Part of a small language model's weights.
Size: 14 layers, width 128, 4 heads of 32, MLP 512 GeGLU.
Training: 274M tokens, 4561 steps.
Each number is 500 + 25 x the weight over its row's rms, rounded and kept within 0 to 999. Layers, rows and columns count from 0. Numbers have three digits each. The size before them is the row's rms in percent of the matrix's.

# layer 6 attention query, 128x128, rms 0.0784, rows 51-127, columns 64-127
078:477460501513504463516524524488522471490515494485496531517480479517538515489530463433504513489503512487516564462497517491526499520471540463487517535498520522507519439551544475481503501547475497
080:483518470488518468513481473512522480460518500495467488520473515463497541490496534511461501496522504530542483506494494517500496509484411492491493491489499529498495530480447493527513494508490515
093:548537537518444542506561483458538500533505480521530517449441492505475496513491493463475448506466469509488487467476507485546483528516509491514486519509491449483516499464492511531510514493504495
093:534492506448477517510515496515543507513500524502537499545520483484510487530500480511464516509522552495468455519485495480442492535528521490459530519525505495525460496499521485483531498531512466
107:514481512485503510480472526534536540501520512489467474519511511565481495460525480513484497520509507479499506478513476492544490515494522494499528477490518516495519519502493495451487469486492488
120:501537508526463519497530535484481497494507509476496525542502534496501497547500468447491492492505500469461470530503534531427449529496495493502530493502456472472478528534510495471503506458496519
108:519494450488514563495445500483488555515477508476506484482525496461489485525473490490516494509494505502441463532502522417448541492506520487529505538493504486521524486561518494525470497489455469
117:501522514538477463499544476477546448511524464489484488550542518481486483468478514469480471485485466489501469508532509498446504492516489514502438513515453478496510512501497517530469469492528486
087:468509527513437563486483526472503526526518487546483498496517532500433489519503506520522484500528499484507503496516512446429486510509464506481446526491486501498475486528513474508527498509497466
123:483539524534491486462491518509518525500504485507515503506463485521496487476494526446520516511467486481451493542482499473523472542517461489488562564509484521445486493473532528485485485540535496
094:482546505486490507503467486515476501529455512520512518470526528472514521515496470525501522503513524501501551529473527524477466498490506527503462481495497494523483446511436495479510508466480520
131:538519484545470513479553497467525504505535484515507523511493542463465506543490468461507506490513519527462469529490497457497438507504483494503503518532457487481494489497513536499508515470515494
100:543484515472466488526475479550508497524493502488493465475492481469507497508505513510548503510529489502453499481498520502474521479494476473485478449499519465491474515518481482534519519469463534
085:537534481530487475536440496530505571508527501515530481472520523500507526511470488516532525472518485478475502505506508497454515487535497517479497485505477519471478540516450530467541549557493505
092:539485466504511522496546499507511496455499533484534485519477494463516503517496507542532480484509533439557534486513514485480495486485474511473509440462497500465505522462514438508512486539470498
083:513498513472496511533480488536488504516520522480505472505478510492478476436529459493520501559512474531475497521494501514517508473461524516504515541532489527490496494526488494495493468471479481
101:490518497495511501459475496486499484477527520544530501523457512529510487449498489530508509534517463545481554519491517465455456539493511522531457507491475512475465541543529481540481538500512499
104:462496524487529519472546518483482496489477494518491520501519474490461541522541488511481505478496500531484539532493515466506453484506523538495486556509493519510488536499496516485563499483447457
099:453467501521538501503530517493496483512487516524563504548490500553495515471509462512471509514530521533503466483499462499522481485491543494491496474567492467472507526523469467472472505482446492
113:535460482479462526494478503516568523511527551472474488480482578478495471504476510506511492528516505499477489453502521500467543501524554486477489484494526489489483470484513477518517493515506517
096:518504528503506502471458525478498549511511494528521481496495526536492504478532484512492504523501503505517525470529477466511475500514502530513496480506473490470483494540481505486496490454506451
090:472544435548533492468515506502523521484548497524493520475494493469487499471469525556482479470466496499484515526482461469506518489491510467528500523468498536472470475508503522549459486482509539
092:481546466484506478539507543494484511495518528492505495497506500459530458485460527480524502484518475469505492515503514551503479516535539506519495503504516481525527511480518487485514454527531497
098:503534483483482510530524509469498523537528510497426521544519488520528521518490472506505520484521505506519479510467483502482506468504462458478519500518499534503524515521494481478535531504420503
114:514488508479524492511470522528476536513482506482464517521516495520526486502522469495510498503478490520467474529536501483507497535481524431525500463466549529498478499491480540505534458496551524
108:481496503527539477523477482473456514474522523497488510482481472484513541492488517526470504427520481501485508496531523519529512488512538500515506533512493537522532501498464482505514474535518515
116:527554440543483440480498491478499505480528481522424488498533496456491510503484486503530539502518513516483507525532542525510507460482446495487512544484500489499479522487481492524511498496530513
168:508507481520483545502491531476472485530427491491486480466491490464497509491504430484504542507516499514552488521502492491493482514457510508516503525503518479490538494546489484502467525482472517
147:501522509532473517470514514463524503510492487494509461472501507468470504459476473465510500496517502479514498533507519514452483525488477516497499537507455452460531466504458459488480475495511496
109:498504524449538499503489519472480475475488517509478508503494483501460488520454484484507481519522486553472496525512509470475513464466524478487490508502527566541470497542513510530488485429492482
105:520488510468549489527486489495451503499474486536494470502527476478525515510456515503500501509505505477480493513484505476554469534473490510434523519494490563476441501488485528515496482506498495
098:522491547477475514541517503520528507511497490469491492467502506468505517516519515452486514537526544479501490509505524488536499487496470470531502460490498456502512465491484461487501501533466490
097:481490484558516473505497515508526510533504478491515521489505508517455511497482488512506508468519482490516521501497480561493453434487496513558471555528486527485536486524475480496455487481531461
102:496474487520486523528506484447532528487523495494491477527522475522548522522516470506514496461477514497493510479506491535507580508477493500498469490498450490469480520508518471508522499478451499
104:529547479521500482536459476498461534507525534545506502513522502451552490548494501502507475455456477487488500519484483525510506533483497475472533490510511527499505517481510477525490547480530578
098:523496501483455528505444474484504505534553515502500494532472477506498511546473485453534494453498496502509477475459500476487549541513485430498538517503504530495517494470492491511527501533488509
111:482489473500499533549479509502495511529540520496525505524482498541495500530473470543504528497527518519472432496506511479482490477477499533528518500500520516489512482509496463479543498511546492
104:471485511541512507476500497491503500509552475535534531490511476504454518521497533519469477493506501450519538479482526463500467465513507529522476564515503528481501528508507518480512492489522472
111:532531575490482504526532516461476456498519487483538505496534483535492522468529526516466479500502500507471531506504453500528494516516498509489472477529497502510482505485481512446493501478558466
110:558446480491484540514498519469558525473496504451539452555504502490494502523488490469511487507531517539503485499495471467440552521494497465504496502494477508501526482527453501497506499510511496
129:513512455495495497531509501493525508503543476493523505514471534491485483525467514486529508550503515510490449503506514485476451536525470486502487526500508482507464479475467492512577507536489506
161:490499509456542460490480488519500484503523505525457478452470492504525518561549503533518517507511496482466544456527496497515529495503521539506520475458532511518505543482465512493541503477502538
126:502500509503535480486483473520494544501523468517487524504519476558524509532489540551484458483495529476496509460522479470547492465515528501491557504489499528513501485481529525505515473502494468
124:513495528505468485502501536463522511494510478493466507519472510499478471538546528469483445486472471505540476512537450508527509523497523506514486548503508502500512487496547530555492521471521524
146:508477511493509510478471492517468508506524507532499496463492494518488476477487471556501541528516494497455488496495531469525514482526452513507519504485489493503503515510477493495524515520487476
075:524521484529496478508493516539476519496487484511460502518519507522538514500494509515521474497482493457522535524516479506506486495485511470537466494495451494517530479520506517491509471550501510
060:479523521476549507469515487542459522496480479505543526516517502518492476486495520522497498490484489496517514493493536492510469495518487503507457520507520523525528497490519459514531501510480452
075:493480459517522535505492497493477512468507520476531487505535509505520505486491495518507508528559545524499533484497490497547515499527511513474489480486540493513491487517495492486525462490488484
059:558513481517526482512535498527456496469507494464527518439519486528496526545511530476540489487483471510514543542526510523481488465490532514505493510469521476515507506512492517487515509478539456
064:511471507486506547480501466448513506469525528500521483548505484486507467490491498549472496491465527521517479490495511475532507502482481488466493508506507513494548506468515440504498511539496499
077:448483518483494535534503486483475499503518501502542473516496533506463498520477475490487477488505499489469497481483526520472485512539514497496449468468497474488481494523502477499520510512467500
094:480453474510539530560488534474522545499528510510511522555497528477461491517498487496485475494520504512498488502490502479486521512481488480485498499509469492500453455486497485512542526532486469
090:519469545516487497518492464546508494500489493504494502566489479526522494530534463517494491492482514474497517503518544487476483503484500493477479482519487514482530543484517513484546570476484485
089:487544503513479484499505503487505519490477487477502497494544463511486476460525500486516513514499482456484516548509498505517469471482462481522481493491537479480523488498531529489390488506535513
099:499478461487542463503520529490500490504473512508474482535473476476533476508528548485523491523518504513512472502498451499511470498472503478500494509465553474471513527539450517468491545487494478
112:476510506440481447532478513500506504502453530496538495521513539512473519523491544493506518478457508517525487470522494572488520496485503480496478500498510481548530452533485504527506468517512522
112:519512533465513513495504457542542472475505506505534498491487529485483535513486534516495545471495505468476531506482549528522511479503494489472520506541460512526493480532496475507512500495514521
108:472514475519486528487508498472470475503492499509481458507484488518449492516490471489467464464560528520509536487455520496474491519507552505434504470511503516527515514458492510501530483478511538
114:508507478459489485525526500476535516491475500536530555487531501517518498495476534463550475511514519549504536525535545466548517532462464456515477550535532482485486536542500478486496511482504493
118:480444498526542523521491537480478525478466496532519479519508523501533486493498510493527520473492485557473481481479523471495507542472532462506489478486486529514482540447466508481471507499500505
116:459478543495439499486505540468508528514513479523509456484486485476511484531464537451445512536491491533500494463450501501481466501488500505505519493481451492531510493502510484477478505480479483
054:535483501503506526479521509492508500525505517459499457477488494475503488486510504486511519481432517510544497501468511485556493489475478441542475472529548481501503506529520520494474494483484556
065:488483517502508549526492508503467499503540523499498496472524504506525500540505520478518498488490524460541506431522520493491498512505487470517475439464504475504459463477498502520557500488497522
060:556500501499505545490545507521531491478521501519499503515552486501530503504500489484479492451522505495475513490475469501510447512505480479470486495512509508464505470471473528508511519528532514
083:503521531481503488491526481541497503509558502488478493467490515505450531539499485479508519495520475479426491497482518533491470549520484486493473484506487481494517467535461505493499529483484516
075:523507461506521526477500468497466489481497522501557487524484481464531454466489530530520503482490522486519515496478505478550474483491508482479506503508489520505493502496543484509492509509500456
070:505515478483550548532547536483534481521466517502527451500454499463478475484497464477510495479472465519516490522501495473506507515493499530483511469577445483488488509479496519485496487520494489
080:496505469475522500479512525503485505483502480498503521480516482487537492487505509503492510434471550517531484515477486494516511476493466462511521529464514530513542505497517492530454464529504481
079:474473514525511518496494511502534472475524506496558533501514498514480505462470529468510538481536486465519490503482542501546467511529468470502540507537515510500461524478534508483440512485479501
092:486519520533465482526508481506487457482454524477508472476487482504475483516534503468464520479506516469522505493501519527480477530546457491488521474517497489525537524498510544534476447480501559
073:476480472505515472496496489515508535514498487477502527484461497537506492469518480476526501540465514477504477476485469455472538477478478490519497516454466460529519551475500519486523474482489486
088:478484496514506491515473469505484492485457530519486490491521472496493449537533535490471472485485532527503476519476512560477465504497493457489501477510519495506547506496483523489479479479552566
114:485558483492504513435541509537512476510476501535478483503489495487510487472519483533529540489529506510525547469501530505521506534482482494478492491539488530485476498481472498455510560481498476
119:504500517537474515524483496499486491504480509536488545507455517516528479508461524506505518490541453506494499517542504476501515516520546523453511475490455525505528489483550503554472488468471478
117:497474521528522482472529490494490466493479536490529471493533474529466530458494501521499449498520503524506501538508461510493516501501477553533507482509504476520491511482477526519486537502518485
114:489497466504508500524517470527496525526484475496491481472516506477517448481498489541456482480481472462474527470548507452490461518471479490519521487465515465482506502506477434510506483474484489
109:530491522480479492451464510464526480506523467495497484501490494510416507477496516504494486470535437477484512537482509480505489473518499504496508489497484459566514503532527499487500467493459464